{"n_layer": 9, "d_model": 320, "n_head": 5, "n_kv_head": 5, "head_dim": 64, "d_mlp": 1280, "vocab_size": 32768, "activation": "gelu", "norm": "layernorm", "norm_place": "pre", "norm_eps": 1e-06, "positions": "rope", "rope_base": 10000.0, "rope_fraction": 0.25, "qk_norm": false, "attn_scale": 0.125, "bias": "qkv", "tie_embeddings": false, "parallel_block": true, "init": "normal", "init_std_qkv": 0.0428, "init_std_o": 0.0101, "init_std_up": 0.0428, "init_std_down": 0.00505, "optimizer": "adam_variant", "lr": 0.000942, "beta1": 0.95, "beta2": 0.95, "weight_decay": 0.082, "lr_head": 0.00603, "grad_clip": 1.0, "warmup_steps": 207, "schedule": "cos", "final_lr_fraction": 0.03, "batch_tokens": 65536, "seq_len": 1024, "doc_mask": true, "train_tokens": 751000000, "steps": 11460, "dataset": "wikipedia_en"}
Each number is 128 + 32 x the weight over its row's rms, rounded and kept within 0 to 255. Layers, rows and columns count from 0. Numbers have three digits each. The size before them is the row's rms in percent of the matrix's.

# layer 3 attention value, 320x320, rms 0.0497, rows 307-319, columns 0-39
105:157184099114125131106132115090105099087104089089137160158082104109121086191131145200111111125109116150147140115132106183
095:109156059065146145134146104125190131104129113105116138164193173130096160108178180138122083096130150113128158109065110089
109:111118099160119147095153119144098106090110126113158137119112102085146122128162158105157103218120031122145138109150134172
100:166113157124165141106119146071117139201159107129097101121043058099129184050139097082167143144133104104128095151187113176
099:225162119129100159073128094138128152122124095097136080132121107134101171135110010119163118197127161125142164144141136113
096:121167136067151130060145117130149166078149153136087108131162134140095151125145160171173102175117120154131172146127099132
100:135169123122110168161125158107177072161166113123129158111162105152086139074111101096080131147148125098142152180058146082
094:112088161174119156127126110143142117072136154170142155129095106065153107117132131160086089159152124143134133135115117189
104:167102114224022145172087102078142133131147134153117182161090133118115136162164153084149064202146138102210117122094186144
108:109123148173081145154106126174212149148113114157105092122120126142084139116075108072114120150172160084129152127100134072
095:157145166146172100155165111135094108153177110086110087131118135118108091163108190102126153114090020139118183147169136131
108:115099084151106140114135125167187100123157114150127156137022102117143133125158168134136134149159070104091124109147126177
100:106150132148081118121115057151119096095145151130111173141152170133097143123188166091088139100138154164202199094114147143
# layer 3 attention output (transposed), 320x320, rms 0.0419, rows 307-319, columns 0-39
115:107109087152146123143167155112110137096126164110067121115111173150142140127163109173108143091112070135073181100199048117
096:140143137063159081143088083141127146105133124164151151178127141118155151029095145110184088056148083060123120160109171099
113:116173123154133153093108126087153113096070122114108096121130137113194146129129136131136142110110102106098143151197107125
103:113102159083109093107183135112107145126184101155129116166106142106121187146139130108119126160097153095127072155140129113
098:108131084120121192111202126125145132141157095131077159127124145142067159113131085066101124168094137127123119126109126093
106:100203129113172144121093089088147109094156134127135176164160116107181132112118125074152144131138144115108150117165093148
104:091065179090093107161098144152195137135083127175110139158137134169069160087079105097158076149123163137138147158093122129
087:093144158164117143168129168172125110092128102111135154111146140138122135130159140135070124088168173152128122120126181102
110:110110169130085109134087167157105122171111075170133123159157104086056133060129152089092088106099172144135135088119125090
117:145100112104112133102114147122162102138139142127102149166121108118088173141071109124100126131146174085152117123100118185
102:128109193163113147099124124129157094143088171083097106114146076173099179128063098050148113075125105110066169143182099140
114:127132131111106101081102175088165163095108079099100076099151156096121097166119127178099132093077112084096115126161094107
102:144147140185131116117090148129122135107136119183137157179117116090128119094112159111108144087045130105119172113128095123
# layer 3 MLP up, 1280x320, rms 0.0672, rows 0-153, columns 0-39
104:078094172140129143086121138109109167129092131118120134095111116120107095128151154162086109062130147095156156218127139133
105:053140142170111133118103157132083126175121164041156160111141128096138157164173106133123067152104051105181097145148166116
094:128128091112112127105072152052144120175058139124091137174082119131109166114098162100195133116121126178145073150167130181
102:102152140150126167129113111073146137120110099059139142138103114074131142114071154160121130134145141138197084100174123115
088:128153092155134087150178162118162158167128175136142072110115111074099115104150161135037199076117083122152154163150087125
099:105138156153097169158131088099132123086139093118177109113098103095127167136162090084099096099168124112139141086156095117
099:101099142128170129159078147085063200125129199096222115109164145144156102122147188164115069079146144096105113148157067115
100:120106128132140092201102152169129139162111136114127118109116127140137103137146152131066096139130212142126161095131078133
099:067087139169176123129127161091151172159111109118078090082172150138146108060136108157106154151092057170124189133113143185
107:086125123112095136125084108072114132173080169146151133112172112106167087083094154100140105132118105109182156180152121171
103:097106107180132149095122147135114120072131105145081176097145095121111172107148175114065143134145118140072128146090143123
094:092097091114175141106119129097101170113155124186102148125109076129115108111168170121130199109152149163133184206155180163
095:068116115071085098129130088148148168118137075069120101117101169099125088073138104096125147141149119221106099116118126148
103:122097165119109149210167161121103105087113083140112123116173168101098156155096115122125182147149141123128157121127125138
102:115085159015160098150126105104097125129179110105146132101145142144080162149179129067115174095089073170125116203208136104
112:152111142087116102108112158067111166107125177123192145153088108063124112129100150177118123109102107158106132155106143143
097:183137104163145147121101175099182127146090125110157121116147097162127155159083138088137117147105159128108142149112156161
106:140157175138150121090126073205158180109154161113144111175105126164097145168166064165106114109141137137173120103092086113
098:106070112135046132094158126109118124091094108125091071114096113155047123130163101109115118141119099125155171119103165143
111:081092120085154109125092068138091184169100088173140104140108184176187127114114129149084198127065124109128173185111084149
101:148131078139117107054111155143132150120110175127124024164150134111134139146200127138167154022135071153132110167162122148
093:098117093138120085148142116081146144098106124110173146127145124121093048071140153126171110145140149162139096183121133164
099:108127160084150115163123070129128180138035106130156120149112151191115110100171119140167127152113132124139129147172162153
102:189159125144108087107148144152091207100156134146168152151215169149107091166139095146112188060101149093115134149063173136
098:148093148138113168137070190124126146146127113076186127093060156152119085081134165103103170088070078174133167145117082170
102:113116159143081152187116113118104146118077100116127115130139108069074115062139138139190163110117137174114093142133150144
092:186158087134187096099150096098141120090134133144131133115156084118091109085154178136150164085104146150121213090148120087
089:142132136111145160173153165142115161087088134135069190098122105098166150130157116128114215105058127149146103137110138135
097:119090073139099082113127068148121147068094151125090075063183128096061112114127133108170125126150124130156115153157191102
108:122100152129143060110115128095148117110160110156156131127165101165116179123137195151156144161151130168147114163156104152
093:117182128097095060150124114068089064181092128102101088090114206075127119092146135157080219123097157136114103152136188093
088:130135095155186103109130098125137106129149102151151131148126150084101079139115117124147157132116130173088138187196071129
099:097087172116118122102094101150087128121149127011169105097202140157144169093164067165127091130137188148122100125157096088
095:161109149142157107104071124088139167178158131136136145082163122113016083137113157177142131150128169120157199093132168134
097:130114097008124135134118165089150120126102163116122107145132136057111139166197109125139189157101112102137163169107129103
102:078116122076146172098111145109147110106129163146091155130128165138132106142143141079132159186089111204109093158245131137
108:139132084077129120113150170089098146089093141112137138063142145131130147153155110125036189156158146190121164194136105111
098:132115126088125102125099118149125153125111082160186096138082111115157117143080103084103140156097110118140087154152139192
094:147116089099133083131165102117109192092144170184217148137185097142103152089160150124167184114132153144108121107187123125
109:196084089080136119097104177077178122135109146133094116095079153093141105148128145162111169159117115134128124195125083070
107:124126255124107126133099132090069157112159131080177087092170108146097120108161079161104142101106109122145092089136119151
106:113123194154070110177075134139111160131103143167088170136142140100123103123158113136162087080096073154185195160138160165
105:135145072179154131161092151127119105113098101112108104131087132124079126146138170074125146147091115157070173141122102107
106:097099106122132111119136143103052128105125226111122140137080158202139133086129152142082110176142158156161135166135122109
105:105132152139174101145120090123057096093096141135143121128097111129125089084171110076143179189099157039129162145141128158
100:137166062098143167097101131146073164087097148119109085162171121134087177087158209180093101111117135095109149178092162137
086:181080151124065124124087140103188125117134040103085112109150087156125106124141120066120102103143096081142117170136156172
100:103127094134117160084119083078115168038128121130110060092104122148127118083135110126110139144133180130155166143130167174
096:122148099079128131120086139071109133180124165134093163163146164135140088173128063099158173061142118153171116105146150085
090:098111113152124072168121200120104151150103185148122170176087135141117051149112119177062113126039097126105142121125122114
069:126087153100093097179123174073041196128055141107144133156105130125114178090151105130097111098091079109155133156120106125
098:160098180169104106085135138036092114124119132125077121162154095084116053159102116125134143158142140115175152097151112173
101:163118099107144117098147156159076180118095157134145131114083103189098101157103119157114075112089076155081099149120065180
103:130130109093100127151093148049185144126119141121105103139071100130082116126122135145188154138085157186107144168178174136
093:065132074150131080149163089145133080171071095113118122131171083100118093092080117113124132136080146093132159098067171082
097:128127140144096057135144144129090178149103121097083130146132166231140109098077145150168089145078122123154147126113155141
097:145126121117086144172072147146108117172097187128108110169125126125125104136124132138111113123077117133123136119156149195
099:009084168092134147116124083084159123172149111140154153144102162109128162103156105172076123123141146212185140133135143119
102:073076114159087081128096064112152143153095162113093173111139085132128110143176103123136113179118128198098200153124113116
112:152127115113109067157087164156165141134149174075161197126092126165099156150174096093100150078097108166078133168130136127
109:103121098167128105132096147119132106094069102109174130151169124081044161110134173131128166099126115152098132075069105136
109:106050145136131109112176163124160079112091115121170102140119093144141115091168077147087107086083115113112103153096100112
110:148069170115191110154128159129140151085158145091137146100153172173139120063171162116078177148184172114110158180134103165
107:108082141120147119155164134098115146135112183132170103092136100141103109117121137169113135139118120154172132146144136140
097:107188123120090126131108098094103135114091129075124141136179136171124104134162153125192136092049150141177141206160119098
116:174110207120062118125115093110070126158118114130165072121102165139148151097173141153114138107105109094215176140118114185
100:107185134134130105094128144096144135144104116173102148103137152138189144103106193182138091128100128148125152161152118190
092:111125111152111119084141195036100109079136123138089146089155137167074131137110143127150099140117084146109216117128146101
092:120082144143115160139149167132115121085089139167167079051108105158091111082161151147152094114125126129186165193168130149
106:124121092073189132067125142097106154102125120102106095091119069119092157141143104146107137100105144149104148156141157185
096:078115084074099142138100144164083158120148046097164129154134108102124133139126087095145121101136168143127204180125143125
091:133143131137151139060105161116129097099158100049130119115114137148067145158146151157191157057141131144106127178180103129
100:129096144138183146122070191131159160107101128093153110044132104125088173139137114176067108115097157084146144124119112112
099:040093149065125165100115091115097122175155089086109160141093088144081112075149120157124145158095118122096132155201146154
105:149152192106087166144090091060073176082067123105127137155097188109108106137140112124170113131129158157163186144156142135
098:079082102080158090112066096183135140158130110082100106089142127144123141120087169118054114124100164135117109120088037114
093:138117183158139102138179130187131125131100157121122113117137119124138156129145092121064157119158139146123109084120120086
104:150107148152008179179133183058086189127080136122107132115139088087164119127124071111076101089081171121153176156088089145
094:108091170170104075114148152150138163131124131144116159153152096075104114138189099140096141179158144069120139099100101121
100:153154196108116091124151175126128111142109101133167129133181107114103116097115144108127220118120132133123108112139113126
108:114130148144102082160127152129167181102118133107141132225113076119126156142110127106173159101127108162158109137142145130
095:158102191145108142171125156108116185123047146109133095137111138147063116153109152130161109092123138168151123117151104117
087:186131145132180156125145125079203139144095110124178116088077087109113143097133129172118175109168144067142201176117098147
101:048108155155174119125097112088106139148114114122166132192153135138088162123109136140069121125035098147099107192062115140
100:126174103096109119132098076135162108118119164102105121088203112220172134125157132099163136164073110101131152117153147103
105:123113115107091141143148166078128132091160113132138127100189159066138129121174118134112152083066160167129105091109131129
106:153070137000146101138126149106114129156086154044130085114110151141083080183155079124051101164038100140069111185133070132
100:145088187115124115134109160108174147152087185138122149125141111130107151175121082137099055070097085152127109131174155119
094:078138138087145145063078114125182182124092180141123083114056107180130099135147111169140099127083094185134132125141156185
102:161141107077136109155118124098170119180099157062134168141127112105123092098150126147139118118132086080186167124135105137
119:127141119112138139133101083136127098156123121113120131157123139154119170105184115141142196146117129134106123139132153106
082:111154084130160094127154114131061127123150094085065079131133181134077111150140140140101206140110086084067072143128137163
109:131146101145132099098159152111148152176095159108122130122145091119070126159107142153124156084094158127148181176112161144
095:139170097068155121180163192114168178077128145093074087108089153116121171123117139177072094090100057069095111181104173162
104:145113102125104136221134190096093166124089164141127142137094103061069101153128160163088125143147198118164110152146127159
105:046120162116138104151138123137126180122143126107148149064156167101128096124128110102155176084150096180139101123121189081
092:082080124151071113119146094102048164126077111106126128128088131119082158111159104158074158090155144166125079128099097133
102:095137093129135107185151146101134148130174118165071108068163113113083083101198147167117104150150123129171154127082134150
104:132102221146100118120111185126102160117140092103171160129118140062068133131137134128064158099148164199120078153161120171
106:160112141075130106154103064132175121120141123125104126146088144098086105112185143117182149156096123118164124149162135129
101:143128108118127124102166095137101155103134122127167157122111139157110166097153089145106167128118095183112181119129084105
098:089105132155121095086100078154124137116086114152097136089132055171117164117134193124134142112136147143182158130119045087
102:135088142098121102137114141105139122075120118135180162201086098137188155143194162183102159115098073163127117167136064142
113:127104219140131095154113167139123195132100161072121143159119157136113110148134100068105120016099116151110136106158154171
099:093132127112156072114078152063124143132144139110148137193102125111165087129103076171111121103144118164160139119158142170
097:099114129188019158160119118090162144107109173178114081106153159125107077087124109113140104109108116173177123126159065107
102:065121132116096139202090131131171124102144148124205142090081141124100158163193152124114116109088146149076069152179090126
100:160077114086119088179150184104143159157180153075107093113140123162012085131154104116176114164085183112105203132182062162
117:145075084177109115113076145132138177151052081115097178117102121140100114154169072158141134136120141103135153148151062135
094:120125146144103168127114120089197219059142091118113147101180140087130154162109097111161108102158116176132134103142123235
112:138122237095115079175116151142126157089099143164099089155105100114099109147106134092160164111104119139137117072160068182
107:082096103113111137092104137114171175081140148062129129116057133189102048199132166130123136106117101150146157118137124131
099:138156115106156090102089178153155154146162112167149165131130110105064124143109095136122138120147163103196186116163103170
105:135099149126159123104132120097180120181127123114132147132141103153155123063130105123141134092115069162109135227140087123
103:124082163160130103156133148139081149080133145156165136142122068134083188145163143122051136112138115138097107123198078174
102:097098083061124128130142124085133174142121127171134108131081084147113159118157134098140118159136139079126163193139104127
095:120115153164154125132102159127117158152055090161168159100147074142087086105106114153169139072114071124164108154157133101
098:114132087143095107122124121133119129108099199104156108106209071124164119176188121135092123180081124116110103176118076124
094:117157164186123172121154120106110130219089142076117143105143073121092125148135152109175155096125096134160145150119119108
101:115135149097144087116099139111102178133109166112173110114121172147190108134145166177095103121129103175139125155136124154
097:118118108095158088103136107146186174183139088094098108112166162155135111133091100153041102068159092119158098159110190131
098:114055083091118086132105166119138125138105124133126186122114088160115121111138098139096110126045125113149133123147045103
109:161155109147124094172104147146154135160081108155140132122139117123113150156160124056106139125134104114129136093119129136
092:105124179115143107144079058117106205120117099110147163166086086131174158174141131147099110099171058101131169183146041134
092:101113155094123138151180148115119114104153035085086109133158157178139119089167081129111159115147158122156124172128106140
101:097107120109169118129146142171128154121116111130166114123078073135098135161131113129207122153126170144112106086099110145
101:149085180180056144096141162111112147138107138163126102125092118163144106118115122117118097150165146124132150142172146128
093:101082106035177159181110113121117103121131146116074207206170136053132156123152113117103104143112125124119086094084099107
107:140150169154154109108169174103169112112128101069101131144163121134138141109138105099159119061151087103143131128122089105
103:109105125120135104096164146107086130146158102143116114098103151166118085088151129151094173182089180136116108162156131077
088:195104138098107134198172149115110165049088123113126133126087104127147166155106112075108151070119124102141100189166151134
106:183047062120107089180139124122176112115102165103134132179132129153069129127152181173115183120100100125128151117163128076
098:182122141151085126098136114153091181122094105156133139060091121119139176113117086150101073172119144115178125135125099182
099:145152112063133146195108137113090172104118162081097144125097143084066116149111137098109168110133162119130142202136117112
095:104067115129133174115117119080079179121109119133159144125047181169137116093172090162088131158114168216124202132128105179
099:113193162077152128116124085177106154099139162113187128083183133148128164126218158089121175110116129116078110162212113140
104:090153187165121092145150106110123127097083128130113126115093148200029123152150118129097114112101157128138141087088167111
095:106099106144107182140091078132117144132114150158112102137134141184096096163140147137186115133175177153148163122146164090
095:148115124121130091117101133108150180178073127121135157123146159144117079099170175073154135193109121152128143150090173127
101:107075168169152055111100092127147119094075179103103126192148125120114109093136145169130154146096114149098062171152124097
090:143095142121148114167120137143162179124141192124126148153130128149093105171133093101052192078075104080123149144113101189
101:085089098179098168184122126114135196099119149127179153058107097100140109129170131129117189136107111110126131144143115086
088:127150128079114076202029139094072112190051129081170148179117128122102192082114124122155159138083121060090118147167101133
101:129041179110096126194113129155186098163167158117099068150113142126069030164200143094122092140136166040127191166163183104
089:106103159126127117162136127129142216103133153095150149118072124135079139143193157130138147050183083120078190113172141126
104:113126135109124105139118163146084174127137110144097169127139100155082173108132110122087198124153150128150138089186080120
105:135119165097165089162077079144183149163065131121102114125099100154111099081188122146168180128089168129149128118152160135
099:143106114138135079109145141126106174113113159194146105124123104136138107102074075138159142099133154136158198091114165098
092:122177163183042123154171102134087118139104175111080089108121127111129139148040113106155099134085164105147146110084116141
103:175065154143099102146102144127150194147089106132164147111114096141061068214133174147137103132147136135098102150133144207
100:141134108140139126106116197099143138186124170135125148125161158082175211137169141146075140133084135169155119109134134152
090:148128167085172123176124164086104177115115169094108155134116108113129123095107119113117118094125158121136167124141090150
089:074134181097125165126106146104067131160163106167127188125122175155088114079081123157141137172095102125162150159150107126
087:157076182100087019127086143098119083140071178151104166164132117120118088136181072114114110131163117117131105160152173104
# layer 3 MLP down (transposed), 1280x320, rms 0.0468, rows 0-153, columns 0-39
118:153154104111073136136180095120107140129124135150095091164097148171090157130085137110176091161072085138123097056135104124
103:187140087164185159100081160099180147123119132151098135200127053160115166130117122082080136094173124155093130152114110127
094:141162152157118112142075149141172071201160171188074125142110123148152127166162076125119117145153125122108184143151141159
096:109085109119075154128190100169101180138109156185110178086129141137124087100074146159142138111130173121193166119089145149
092:090078134112134150087137093125176096101125074113144150128116118108191167137152151226147051157122139101149137133111108163
098:153134079155160138120189131130156165136140144141105039141138139145183084164139153099170183092168153144094100117118126162
088:133136098184204155120118103111125168125147089140052133115085106130168106118096172040204182231132117151081182136121146137
080:118140131100130155097097101065136153076156105167115111109085101113224049129095112132108158210145131163139076114130095123
099:125131155144133135127140163098089084080108115147165086146185121126118132175150118129129122095136159071069134123172142112
111:147160142126154143164154128122143180136075156098063124104116167131091126154101164172134126116122117042090121089138124142
102:115129133085109080131170090161151128154146132109097178144127154114108143146182103158093113183062118149134102096109135092
097:104097193088128102117113058043124146149142158132093146155134104168043167128024098117158127136129088203157116096141127150
088:152161115143175147148082110109150062156103225110137158119138134134148097126191117127119138127126145074117198203141121122
107:149192163163156084097109163101122094103085173135116198176110146135185119088103104161089133044122104104120160130147096145
105:117125102109136094149103141184144167125132186082120084135098169156132176153180118147129200154127056121140106155140136160
101:091086160106139171122115157124088125133170180146161127143186101106168083120097139082133104093135123150095105151071218118
100:095126119089185115155143101192158142127177148090133142148094181100126082131163101132116183206130158065102153141093207162
106:166166113136146116163172173168154103089094136158156162099149055125129078107159126154098141165118146132086111092097131158
081:167128098115104150132124141080090113152124084184122135162093156135151148090173126143142126165129142084095186182074121130
111:116138127063103113211089084132132078136156123115148152143120203144098140154097114073168072054128130160097183179153163098
097:090186147103169200150175141118096099131145103148106157157098140136134091116129138114118149150123105096169086159149115074
102:141146136136133137128090086137112143133096105079173107109108078107136143131163091118111131130104109113157127069136071136
104:126106097125166099169111105111121175138118135118126116117101058101110098093128132137074126083152140069080167112119069149
090:079063139123145152100085135103147134087082095097051147079086176158142151089107165176119087110203131126191122154203092152
094:069172101142134105103122121052131103109142060128085162075127098149099155101118132136163132150154153094120153129095133095
109:139207113108098151137109183165159139108102128086174068146146096119133135159101131133151062113113090161106112141115093126
098:168152139160120095130079153096126116163106121125118129151115162164114117164117122153148065147146094126135107160169112120
101:088119118119133088152155153131152153137067163138174133110100113113133082121131106142137123136087119146129141144144115126
089:093131151149164168132155164099166136146156140122155087128121105130147086124085067159144103147108131159104116127114132177
111:076084103116114210084167116089134130136146106149121129143171140124152132121195103161148142194185141189162085161166141107
085:134147126123136167128152128180127133106146115138126115130129149129127168139090121125141109191157128152114099157121126105
098:152160110086167146091119140175104189142108158089137046150070145132131154127116071140131145123103061093113115101175135127
095:110170110202143152057121123109132158136122092250100146126129100126143114108101146132129125128127135133144093177143127141
092:116145133109143172168117151085121142116177149101152145146089117073142117132127096156158131203148157142132132133116108095
101:149161158097140188175106086117157133086157077099096151123106123183146113088108156153094104114106127115135154065119203148
107:073171113109092088142106111136162163165098136118157091144139099153155104094177088117111095065151146095122196102071130139
114:144120142164149152170092146122090097107126099105123147129219100093087155148103170176084107125122169121097147126147189122
094:121080118142127149126143162159162140140168104158118181134188105071153051107122139183131093126110124131085138118122185142
095:115160143153108149127106140154143144110070115169096136123074094140133125168100159174201153148103085150082086144106119149
118:132111130125129159103132106139198095107122138138111162123140132114167177124134139090175130178121177131105116163141093154
098:092154119141132101130168097080136115175128102187103131095133118083175101115078140099120107143137106056070133138077123087
104:131123142175116094074148148203107062118117203138148113121138114115133151169074119114118127099150141099107146152118149194
097:116134112119186152037098102128139054117179057158143120130169096150158118123162137145097128103098110090104062127177114110
107:078181177114168149098160100177116159101144079155136129055198120111061129097121160123134174170116122096147097130062135077
094:127127085137102174099127122118111196110167141137096166131106138158072111127126191143084124137088146165149156150145156140
095:104125144109103136151104134157040113088121173071164142124144155174055131162115200090165120131094180138077171094122075142
092:102142131151149117092162110123088087151156096136162142108142102058147132105175140159132117107133123148165154094084124121
101:103130082139176124140185108180125119152085070121084175167118144078144109170136105083169125173148143135128152149107133112
086:119118117142142136134140156115093121103107091165176150105151171186087143106119140144128103111126067119095091123002111089
098:183152142128179128113172085155139120096167124146130061085124075155110181099144173085153127144184154127123087129138151150
094:112104140127098083150089105099120166115077158082139123116114116131086107133130111120082150111083113122151147160148117133
096:172118156102146094166133122029183198174169146171153152164109134169107167086159126094089124142114059159113115156056129075
099:091181097148128125120109138150155147148117099109177138137116157151139153139134118100137105104178212163116061121090141108
097:167171173095105121143125156160053146118194156121174109153155112115118141176109117102131134094140091116096138110108085090
089:191098136158156157128141161120102173073144124165124129153112114158130128177145148075088118113170092155122087127140079181
088:133134138115125142113218145158148162115148124149117084105175094178113075115098111146171130124136112129079086156154188173
101:110099116118125100130063169099154109136139105175162113092137180092172168119143154139053136151147129128112156155117089130
105:182169114162185164126148159146107150098081110117105132125157096099160151109145142122157140129057196136104113115105113097
099:109144147131181204126147124161105114128145164119151085082083090132175117147094112143116152157100149113152144105103092135
125:216135102154149135131091125108157143092134203087132132116114135105106183150133130171114062138090093131072118142127076136
105:165142187170128165112134155083110123126099130156200115111173189156158134088163123065127134082100142118132217115136065102
103:099174096163147142090116118144144143114151122180164154102116141086088135083128116143166124101130189146084165094133134150
110:091088139149144131131161129107189038174114153099103129117141100078134080148103149131154078157072087058137105139140140153
100:137138155146092114202171101134142147143141145156183108164137140143103113123187144181177119149109148196115160102128152102
098:094113121153119140117110161192099143120203159121089138139079125140161085147117129152098112122145148106141094077088091196
120:094160146119121177139023175112082116144160080086153093152173134175188137165150137123145141138145116113132134151135136061
092:139176175122106097126104104133112171112131091118156159101163100090144130108118161132127136128123150175109121105118102148
089:042124122122194102187079078148165179127161135102093151145120124082174134132140076131161131158151113134170094114179117134
087:106157148137125129123140122143165101110157113095149140163120145080156130133133119130108089161170173133145162145077167182
115:181133140116152072098105120068138117092125196120160158157137084100125128116118107101122130124098102109164174141056184166
106:121103156145150141127132147064148097122094182129122102170116156125098104080124137122108137144163151158097110081127126125
094:139136139139132179200177157158137165138169130125093079134125155120111145165127099129150179138095164074160121061125154109
122:147073177134098134190123110104136166156195123040157166109135139132149162150116128142121129119109134125143141138109142086
099:122103176110072155128159132078071065074142115104151145127104131092145124148125149140082159147115109116155091143135090133
110:111126129108128145204116103153059146128120101076121124138071128107075146075120133128163166091153105138129153090116145109
091:095158171110115162129141093102121158139112069147067145139037145122154145143173061148123147090144090130095154105109184092
085:142175146073160122149104147123106128179097133120110109171092097149126142133080183163140074124113092111090102116119145158
105:148088074101172134088137108151147140093109150169146102091136108116100115146136141087182178179123159130137161168164108157
095:100131066142132179128138123115129144131137129192098145071120101053195123110120116119108135132188169105127146084141116194
105:094077114143111180111155106111106109154177146126137101189123122148159086108145150181157209122121093185116161133139181155
107:164031104070158159142144106184140178108094105108110112100078150113171125132123143116156106129143114154131089116134127062
100:141138171135066144127089114151086067132133109097150181152195122123103107118118130151061120161120106092089155172123143131
094:067123106137111156144090095125111100128173096164095146151134112115153079118134146094124060171092157127161138092118192163
094:176091136110082150110094142125126087116125118098089203178149170081109156180137071177186130076134092160145181113121150073
097:117114183169089086150150155139109089158119151109113165162075143063124161132130141128093091116092145128173153103141081114
094:150113130113202133097108139046136115164162159120128108152133127146115137180017100117101070167099150147175073171177189165
115:134149133093129101142114111122109097135140167098128139192151183174088097137126102176121082097073089083132182164234186079
084:162117092097115132125089073110130065125174142089096112135110143146150136154100187171155115106122091155175141177143134048
091:127129173114120136185081084182109103124103098123062138153081109170181082131146095115096112146101123102139168124165105098
091:134105173128142130141099136126116135096100145153108180113134142091082108104110127123146060075076164159094084154103151102
115:136163111091133119146213130153148163073157119151190100075180108159132177115097189144144069162158157135131157144129138070
092:130142152085130162094072114162155118162151174164140159120092127118157137081138077143138048077125149162165161192148151136
119:113129079069133131150150165120148114126162127154167077131126131127133141109124135129171181155108105176131156137151143115
095:118065147157129076100135112138154137114237115192199167158192102137108101132077142138131149143119161196146112080183132094
092:168119171139086158157120068128147141130149209111113086114146192127102179160131148086103076133131113149138113142040098103
104:126139114095126108113114112071155149133140155131161136137105132167147160087207061166117101141085132136150171154123095075
089:119155158147168155098071115092126094084163077182150112135123117128163171094142074110149059135118081080125158175108155134
089:095116130149160162132112162156110106117126109132123124115178122126098162137101153167124092064106113146087140103149095155
105:185139183139097172141099117132088085176149151124089135120065116135164136137136149087100170093157137094069160074136063135
101:129075122118121159146071107205136146138121166090101095111109156149153087125120106110115153130128085135127130174118110124
105:145131140100143139152111167126144127141148058109141113131133123120109159057155129077109154077106117165108197116065111136
092:145164128132167153109098187107140165115113156125093153106029074117119144095106133129121139138133122091132087131112159134
105:157159149140171111150092142178084168130146100112186100133125119130180164103154127158115130104127158147167133107123131149
112:159128114156116149105108132131173117135112111184045176123104103072129163133157175119105148149094092104165158233094138141
086:055126136111121155131162124115097065104174110143106130122159125105103110140137122146117125161178148063169184132147136138
100:127159057110138115142122174131142185119104163128174138115067105086111123111152094061120131050092104100125188044147122113
099:099123143126161125093121095091137113141116081134142176124166134131139133144124125050154115101104110133102128114137107191
096:070159139138095119100146103115154117121140088093150139119127165096160117106144149155123174097120148178107132116077153116
131:136122169199101125098127159115152093098089163159109137122137088091174151199086167167124135126119116058135121096096124127
081:089155142175157115077117092085124057239138146097136134138135098054093142158130157132040125132121136108133078141105090118
125:144111130098107087130097126102096153132125116161154115133115154118102122083157142105137145142137113176117100140125118117
092:129122120174094130104173141117142079116180107112163064107165119143159095141105109154113130211120121130126127140215105116
097:144139100095128134100148114107186157151124170095079104131096159154147124136092136117166120135093113158150124065178093160
105:077124123152115153157085134137131161112159114121116149147108124143142092136186116106121056092074068145177162135136091132
117:178135093108114111163059087177107169148086181163121080144135144087091098125146150117086121104142121062125160087125095145
106:132135153115123146161163127155116129110133129107139156121179151199094130076155132112122171149110182142152142137163131128
087:122093134119125133112117102133166107172126118182104116146096144155110100127159113102136108140142178131120136094121104117
090:177122081190096108103141129141170104104143195050175140113182126068129129186115158144124128141087112137100163149108110176
102:149140114135138160111147180153112098193066160144159033076140139092198089161134136129192133141110082065085156120093133126
097:076135112209136168186063074092180083108100109118120189128139136138125155080144049104178153133137125107137115117104135085
089:074155142142093106096121099084077131120093180120129196131099153074190141075131126122153130161104143088155171101154122190
102:176174060109102098145159153110160177134085115121174117083124090098131125013044110131162151125135135107101172115134159190
098:103143110184150105113193105151187157155176094212141123087154127074172178131133094173129103125142105132160044149109158134
089:099092097140158144136159178108114098172114116179128114093056172136069099155107086112096179154142152162100130167166192069
109:127146144148076167162070089119092145116067168151108128112132154131138101147127169123119129179120162125092032141119178147
093:121099137124142093060117080074169073183126166125103152137144139104127173170172131139110131155128116112215124143128153156
092:097130058110185150135131094131151106157138132175106131116161132158151148152112114125143165188130112127142091126079220144
092:120171154181122101090179166174133100159145090098153110059102101140114076074147109121193136135203173116137144158122141172
091:111165125063126183106147097102134068102132109134067124122076153073163126132180112108135124066149165160149115164183118151
099:113183144100141137125151146104186132147136163163102126137121149111085111121112164153171108081112076151081142105132179155
092:149107105096158085113220142096145119165121089171089073136167105100133144160166134136103123149130125121061177137030098146
116:123153088131127095119180114166109169124173121118100071116181173154106146120102178123119092146115186144110085150148114195
102:142114115142130106171093164086121163138230135131215146141123151143118153113165142136153094124053106149095178048094119101
098:107158162135049135182141148107181087110193119144131071123142139139066153125095107146118153106152106114181118157159132144
103:087172149125083129163102169191109044091150143136116145096178109127131132106111124116161135080073162121092129150142147129
113:128184084100077107151114138089055161116128112159130114133124142174119150102159096109089076125095161154105125238091095125
097:102156146105152119149114065084179149117154126140113140102195136094122141091168116153129128167114147143061102171142090160
094:128142137151095084192158149171114129158156094069171112085124125158183118087126128140100129093101100097108197114133106132
086:151088139157150143109164141120162103081110160129148159135166120131135063104128154087113136125152118111099154109151168139
092:108125153131163135162152130152139175125169145098095086138110062131150159138136122132118169149132056120128119120129206122
093:100113113129115124089126126104143113080150100097102069099126122136157081104099122131173126142188153133135067120114105124
093:114153127101156135104179020098101113152124093154077139132087214113135142102101081098168130149163172084135152143148111174
090:190123081187122145127141095164090104129185118136111132133158108202162089124129136115186082113146140159105117114114151109
102:134157119082106119131123156062113143073133144134163136134152084104153153121042155165078152145088143174132120117096084156
096:168137149159128120155145164084146079123126131132135123107177093095173163098128147193077114181084125095162083120081094151
100:163147107138147095108128090121086135140198131170201103099185130168115132059192135147147131131095103169113104080118114148
099:147111110129098122128121089168133127132152130175104162162117143145131110092119113118152118146175083213160100131111123118
098:095080140146147095151083114070143146113157098119159153136163127115162177188158161138097085166118092146142127181092033119
090:123106118120197099118135130082170117125116067146149192152173125155134062096203150153079148093170146135091127178152122182
117:116141065134154128137088102110134106176137186116129122115119102128177148142175125114191120148124076070096176108123139138
096:083137099159114129110149123179112116091136092132138112161076080099132063122131095093171146106136132114168162117090186134
094:095116118120104145113166090146166106158115072147140096120106108118128084112149145126124124176100162165130118135089149134
091:126124108184109091125173095123171154104129138107140102156134120106151096157175131086096136111164142155108108118046156114
086:146127128172138150091152203119200134140113109113139118107188164168182105100069169141140124097151139151124198167153115196